{"num_hidden_layers": 10, "hidden_size": 768, "num_attention_heads": 12, "num_key_value_heads": 3, "head_dim": 64, "intermediate_size": 3072, "vocab_size": 16384, "hidden_act": "silu", "norm": "rmsnorm", "norm_place": "pre", "norm_eps": 1e-06, "positions": "rope", "rope_theta": 10000.0, "rope_fraction": 1.0, "qk_norm": true, "attn_scale": 0.125, "bias": "none", "tie_word_embeddings": false, "parallel_block": false, "init": "normal", "init_std_qkv": 0.0167, "init_std_o": 0.0, "init_std_up": 0.0167, "init_std_down": 0.0, "optimizer": "muon", "learning_rate": 0.0149, "beta1": 0.9, "weight_decay": 0.016, "lr_head": 0.00385, "max_grad_norm": 1.0, "warmup_steps": 0, "schedule": "wsd", "decay_fraction": 1.0, "decay_shape": "linear", "final_lr_fraction": 0.0, "batch_tokens": 131072, "max_seq_len": 768, "doc_mask": true, "train_tokens": 859700000, "max_steps": 6559, "dataset": "wikipedia_en"}
Each number is 128 + 32 x the weight over the matrix's rms, rounded and kept within 0 to 255. Layers, rows and columns count from 0. Numbers have three digits each.

# layer 3 MLP up, 3072x768, rms 0.0826, rows 2033-2066, columns 576-671
064155148111156085110168104121128176108174056099091147120120132141148115154093162181111095118164177114112078126124122093168122111126104209137128103127104048118156055144180166131120094154108120149175164130110165162164121070139117154132137089136113086106151125095177097133133119161095107111
142057151252111156141109147164143164064154099096086099058166103074110133135131118181136091037083144115158129140166144107094149195099003172161121074095160150159098138122147151120130143142151069175113107144116214094150040168165158105126127125127141089138149098171150072135108219157030074090
141135157135067131130141122134136142180172159116123110169106072153109105116126197150083124140093125035095136114112094143183092060150079102086090124067153144169124175189206135162122106090103185180111105092134141139180130100128086161114086197108155146116133080155148123137161094157208117112
112101164142120143151149089081065150079201130102140149081139117087156108145053131109137144095139172101151165126142163112131106134154123169144142154186156102158136116101123074119111126126135142113127207123116113142137119104110126200142123125091149150151135122110177153144141095102127180128
131213141126105115219083117163162160096138182114128129109106094163144079089139131166153110113173103139135138039164101097089109143171144135068097087071155152101188083092143153140164099094208107133093147107092118123146104107219100236167076069103145178119170181159133124133080141108076142088
134157110110081107113143155093155079142151142191019187153137188090128103101124073139137094154166164120124108159043131119093156113165054082155122116124183198095204062175162125025150121089094113208143156107109177142101083117085146110136099185148159199146096107116092152101099132103105200230
104061121163165100125114120075151103148186086111139071137103118137143116132180133126141225114137143096076101105153105116125151083155107104139153101157139130145153144151128121149118040130129144073174126097133160101161128111149109202077101155131212199142090162103212109133133100120097141072
103122148167126072097186133070076148173145156121129148173121081135104158129098165063105127219150154094153153095128058158130154103173100126152129123176111139104138110091126161140155093120111157168128117087150104160088206088078138123130120142179142148126087113080128107118119158161128116127
138075095147045091133192145164092135123037132094073122110151179135117123078083141084130099128061111110148190077087076118141132184151128136097131089126128125109163153113151177151121164148114165134152112079110174116103141062153104081172166161169125154109169159165180195092065075165141169093
101136031165199095210101083112160110179085149141151142103164169134135157136165143139115150097175176094100139102130071088121070159133142146107126153112086080087121105061133104136098100154123179151121139099125096118120100097145111156128171131132083091117165062121208103142152153153150082158
153101105164144146201152065151155172123182130195093083164147129196155146110078112127106130139092095080143070134095157123182082156171133110163170113120061141147066179167092151073137132102139111106139090122200171132114107204139102167116111086091139150096115137079121147116104082129069126177
088156161094124073150154151163060138129076125149142129179145190119139119159154095105085110123115106127116136149182156147189184115156086151069131132084070098132138147122161135115080156100118103140180167122100078097113141056078146120123115109131143097117161075166097149125126117116122128116
135128140144194087107128175130137090102124140122113127173091167131186159066158136058129110140180180093119143127173102167125087168143057097084215157165111177069163145153153141105148104093103091116094115088153158130122115131110146065141102141112080127173165123133148177124146127136164107189
162184173155131093100103139166181154131118148145108188102195098126144145132171077140146127139170149166093162095073165154098143255173068109206116174126176054178110157125123124101128184085115189141142131169128137157142135114060128107161132088099118150201111096138117139091133123155128170128
118132089088080146107113085110132137175147099065172152157159119173063156120175202122087144069197149126172104074157162145173147161158135122127084106055123176138151129105162195075069107152160129152120077115205139138108148160177145060127145140110116150119113079173095154124127115115107123119
094075083182134116053087110138107172140103152150164113128158128135061115136070195167130123154091088108149170169136116205131163134157143152159120127115097115138126143085098098173148153164166143111132105119147128145139116128101169120158079161090144066153060156119100140143116185123109113085
085122182101097100078147091122138141126110135096157190123118114143134110101133086128143154117132104172093137129179165089147148120143091169111123123134135122143118132109154149155111122137146110119161143172155138155133140104120138122150153120138157089104111109165124088045109212160100171120
133094148146197148084097167120093148140150157158159099109093130158123123164179098149182160077116151093067144052156148064063175147094135240109133091166169155153147131116163113146098134133142168100129142096071128098088119076051162170111134149169079114157151111115060115137151107065165105137
128079107148142193183089077238087135150165087187133125121139158102173118090143126146142128159077136129114170136148123237164092103101136160123096135147135119130134161078156072081125155145139166084082120107105094147124142131123120175066146131076133127108150113096108138098173137169133146131
099146152179149162122131131113143125120135118136088115139114151159117101135129138116147161112124092118173103109102115123093175098182169173094101193129132154161142150139133151140160123133123136083157083127161115118116169134095132122109102102124106102139118121125121109104165122095122114107
175145125063090112146158138104099113072104062111104145114157113114087091108118151212108151181087100107086161059109117171177106101170135178143130154185104116097121150124106124142080124169093159140186089101119113128173127116154104137129125121140167137160157113116161114118166106112168107066
106126067139130095150116120169156135141138164104149113132126183134104101086071073165122124139151131100194160127129090129066118152150149165108109159097127177089095094103089152105146114131110106162143150129140144130061136131140172101136141112101103096144175136109120132090141131153112116137
058152115090122155141124188110154154119090116065148123130173101134102129129118137136075140137148118164125091119127127178130121131142138104114093126175157100169078128107141169114161116138119122159157073132116107157150116096173084082125152134139172105157153136171159169164115160149159121114
089093130116126140124188132157118080145160130143150169135135157164122108109108141140099139131122127097130126115136114119135100184123115129122138106138109115136114084122149117104182104071135124093126106128137144129111118125141126130103113148156145128137103111125124118162070147147150107159
158143165115179134153134141173173122111121101184154090092152114055141140159144125094129082157139126127125096130140107171096157164146118201099125112091144165158124105130136087141129109119188139111150110123179116061098117187157163151146107136167109146141164132077124144129170097130082125101
130073117111158132113115151142133169133103107095103110088166075111033060082154169094086227202104074102152050161073189114181083111021122123041071139127126185121164113135199131103107114140134190098078173210099166139120154141108150153133085151108139123181110171096133161087045139165078141109
124138107149105111149098068165152124144076156127182190097119130176091163147125170070143109142132129141177138115139159115157116124127136102105148113141165164134142143115108127177159189128147049143107120087148138171132160114174099119095122099169141094132147151184102158139125143152123165097
160162175143136102070139142187130103103142123110111128087146094127146116131136132120131161167144122152177147063150123156080149120094109154127100125135108147158134109129116170096103116130098128161151166102065150143121121107141112115128133157094153147072137134144152144098142108121129156194
137165184153125113110135124128140108114090099082152163134185181182168188243149094159142064126076107109117089067181105139158107141162184087187155112103175153080159107125131135118125133058148153091088146143163106112153103059165087111162102082187248130121119139166062174133085089098096085187
122155098107106122087184186111197115155111125071172102114079139129134159161176128161154118117083160140185200124104112136156170130220124131105105106099105125196122152158124098084124166105143049178112086158072110099086188145149098114103122095109149068130162094133175086216128110127158159135
093087115176130102133133167115188087127098142156112142105104117127124127109148118134120125134197108104131100199115162106100111135109145076145096123162136125199124114115103162135094120164173141101164127131165080155099201020086146138102111103091114144194175150070133113100072151157106065132
127061099106145161153183113118158122090105119105198160113153145175208174152181099125203159111104179070078129147190158054118066076223103078118223122086118173144150138158108099111082114124136109148079133169123141136077103086113093215067142110093086135124131098124160079144148117104078114177
102119102166138134137173104110079140090099092143149114108100190127115120193124150123124085153161146138124137078151136131156089115130107164115126180176100103129120183146149102174136108148041120166131203103119090119123155172159146108141116125075118144161108108107173092048170148156059139125
144142106161084119081097141104182125078128168119119088207118165098085130191126147134133158122027077216071151133150046136079173120161126107097035162147082154081143051152191069098075146049137111109086107105131088121097079131086100146161129107143112148135123132201160096189124099130139105168
# layer 3 MLP down (transposed), 3072x768, rms 0.022, rows 2033-2066, columns 576-671
168083133123132122136104101107104098171134194136111110157076106107096139111206055128120139149101077081075133137116093159085108165097098105113073130109125206111092166150083121088152139105137123103124149128130118143098099149118142162168128152145160137123114129104099137131162106101148136100
119191097005139144108158050115109065197152143119158165171080127197193133142082174077063132212141152161129131090066123135148130077160217101087095172160108152099177087143091093136136143114154227123150144086176074184122197096163163106143083146099125183145139178113125167090132044056220153133
098120113117144138099102093164151117086128121144131107086148162154145099163118103129169134163130165197146113141107180130085169155195169089215101128185069134155107071050066122077146175108127094093147171157129162149118108118111164069175132090168140163093147171121083136139077169087085156112
137148106109113122118106166157194122182109142115102094142106152169087120130140080137126087147107157155123119141132144131123127123148139103127087096081057138102105158156130122126132133125170107143141080134106164113151144096150205094130112123170146066151116124146121144120134127214131090088
113084088130122132063198171079146116152125062133176110119159173074121152187100129138159177146104141109123114212096183098172164106198145116165161098235154139106074173145136124129075157102119150113167118128138134124132134086056119094141159156162133132114119130148128126120160116160138136125
076101130128134094089077129150133140099192167090142150091092055144188106131181163138092220082127073073147107088126163116142172175110157178165070153073105080182111196058150173192172163158148163099121120113160093131149147175187141119170149077144060077075097128115146115123130146145136072057
176176131125163178181170133109112163132099125126143154166153172140034135127130135120087092114146088177147156142160204189143149147101115161144089136140131146136141131096140133093155194127111101186093140121162127149083083118149148088167183067130077062104190107151092162111148131123120104171
151107122114124169215070134166159146085108103147161161092121157127129104167164121191110074106110094188113114153120162090123083144107180137103139149063138106100131146120115121116106173080115150091148130140081139132118125124128147105108141114130129115127171126125120166093138097118132146110
116143135095175103150085128112182157107159139125135113142133110095149142207144104164079186148160127173126069164100166096112098105116157097155129144103105153146107088110111123131102083108174087141112143182107107134112102103118117181133096127147096126142079101065121152140161136106093143119
141077179130077105096134139124101142083184159129113111108151121111137157142123119136123088159104126116120135158133144180096153087109106151124099113139204134176105173165125138175133168091101194113145109142115150089179122157143157104109109099139134117097155199121135180104123160127093175062
073168163134146162163121134094091145153128084104118171120099138129119142126153188124131172118108147168131169073185125096128145148095151164102131173144132136130184091114100126211104195175108135129118129082070117153079098121093171171109108132207155167158103132146116096098148181162162160094
173147159148139097108146103153214157153151121117143128110093101208126107070088160143143160134163159149055068133077141127136083137144183122129132169124218214146137102074118149117175107136089145093114110183175129132157156148155114134140148089165118136109148164121103140110124071139097195146
105131058122124158142159091068149164133125140173151099119192140176096114167136119127169115127133123189162115134144122069119124103103170163148020074073169112115079156087113113145136154154133163143139117089099108163125079120089083153105109129108142090080134133121105091107143129096188126081
123106031145108179115158163115115107143123134126208037175123090052112106087100123147106165126161105099098177139148127154141150109103130143058206052118035162139111107136105155147154114151121149156176112171079135063061134140170112121186125158132195124066120130137086066116144089147150108122
123144155215157100150150195131093103051131164164107172149137183056132107163123026132165085191069090136089158172160091073127129043139091194126188160175125108165081155141097060182210078138131124111127145123030140162104106121115093179100112107184147119139138159076160060085126134134192143084
146177182089153135137147120151150089152117124134081171078107152120164109138155084117145216152080160127152098136081139045098099092118107088119115131162126088095106113198185123107121155093128094118134157135137173100070210121109160152159192122128104143087199088154109152100069058175093153144
158103136147138139158165165155141130161167111132119088131136164156161135152117160128113077178116138091170134152084121138151087144122163129132116136097108164113084079144104114127155145153123105160090121097121111118157164150123086135119112105140133162121201120143147164183149048098153132115
158143130098135141097152131119173091106107095144114083100173117135120072095055135057146086179097129135174151181154093137110130131119162088144085153073171097115077203133087142064165136103085081174140120114132197076097133136120053084168106170126088123161127119071142100144168136092126117174
116150148148184075089128100067166126166120146075112135138163148143146110134124115110101102081134124099147120062109129077144097079129166060122142129142134122144146093191120199168089106078127102153088104107115130104116123145069162095110113125152093125117141117141119151141106094088156149119
165123114127126134127105153120087122152118134141154144106155087095139152125127110127099084117150148116108134123171139104180120129128133084103147087134093099071115099063095092115136139128150139152132136125130150141129107158106095122166156171157138104152151174182131125126101120109115112149
103137131162131158114034142127140188135119137151116137094112168163157156105162150107117125115184189213108096182147161096055109133116161120143127133127206121132104129067171139162104114123181112122138200132088108129074092157044144104196122123159157092136090123091082114149138189116088112131
140160193086156157119125117101082146126171140151176150173099104070128113162152128158106146148132120099100109158152139125091117126090140124080117097139148091173129145164147154186132161128158114094125148126070100128173141140150128161143146140164123124119093113163129151166163109109177170151
162125075204117111110182104124143174092191116168140170173073123146163104110154119142143100107152135076158178183149133103111093130094138121162143104099046177058190117163123119168093129190158121137109084158126109092097116102084150138155087107075093150113091156095102082144095155165114095090
163129118130151153112091128094099144131079086096101087097102152162145139154144133138184152124131128157098172102077130112168159113098135119132103139104125122129120146104116105081100188176111165172188072138101070133132130152121140092109114092137125180158146096119133146098154111128149140162
118120107088121112131135059130104131140112129077092125135075157182132154107145153149145112130137084175134134137084106120159165073108131099099157126074142129100146147164110108083137126144129141156112126099083071143165148008100109117118158099124108129121107145105134104159114111087166110157
145145115140086132115140153114099094143167164176138076115223163151227164134139151156114075066097095110055171163167094102080124130232119172124246154178140119109085173155089128118117126124094081152192119076133097096128105136164138132090131133101151125112187100146076130107176158117085123151
155109171100186169216118112102086094111152154104174123146139171117153059131090090144064061123102103131139149151112118141104138139097090123132102127085087130139101104124130098071070114134148116137162129167097121125082102149090131114161158155072109110136081078128159100100182109152139103198
122144119161147104064121158091059134129113145115101114138132133119140113135121119131128082097113128053088098160094125101161098144102115111132174136112130123106129120106125132122121130150127127097070096146144092139107147137075136113152145106138118124182127097132150115167118136125138113124
134094131080130095106077158116104143159154135138067141136076112091166122090110153097165103153181081178174115122130112123083128067142217156134090152101059097115142168123137117092135129112098171130105129183090125141168133191156155095119139134124062128166176148108158085200165148147112104073
091071142150146122192062087128138141074118078194130174166212140123159141105076158081110128152131134153091061155136182092106092143082139135115108120181182126144150132162139127117141140139125147150146171080131100147109051096117163140178119116107165152122100209120091147066135161098136092080
168123116091135136119095126113113137139156064127146113119116149136143144163124127140108138128049128134125153084121089120151162117157103152110169099098107106068134171154144088130134154122056125135125136139106145137143092236182115135172134124140132133059098092153166155114193081112165164149
100175178142125085102111127106083070119129154178063109129136120069066058138087134174059144145168058135161150097087175169118132160098146216102060108217165113121061147101168104169191123116164142115180105134117129091169170158150156086211140117111135114134135153142133143131090068156196106089
131167112049169117130087148130185107132150136115098117133090059134121135142150132159119174113139168138157101137084094079130190136136147124107124135142106105083125072138162181124100079110142148132073059116128135161098130122103129180085158153173153131105143149143029139170095107162150115125
098108212126116106117196185152151180201143068131116152042126152126190129128159113127138104164168151064132134172109221088138136145101095160159173085126101135181128182161137172090177052180126150184180081191156161118136159108119148134065115113092164083112105117036102160126062194117109151120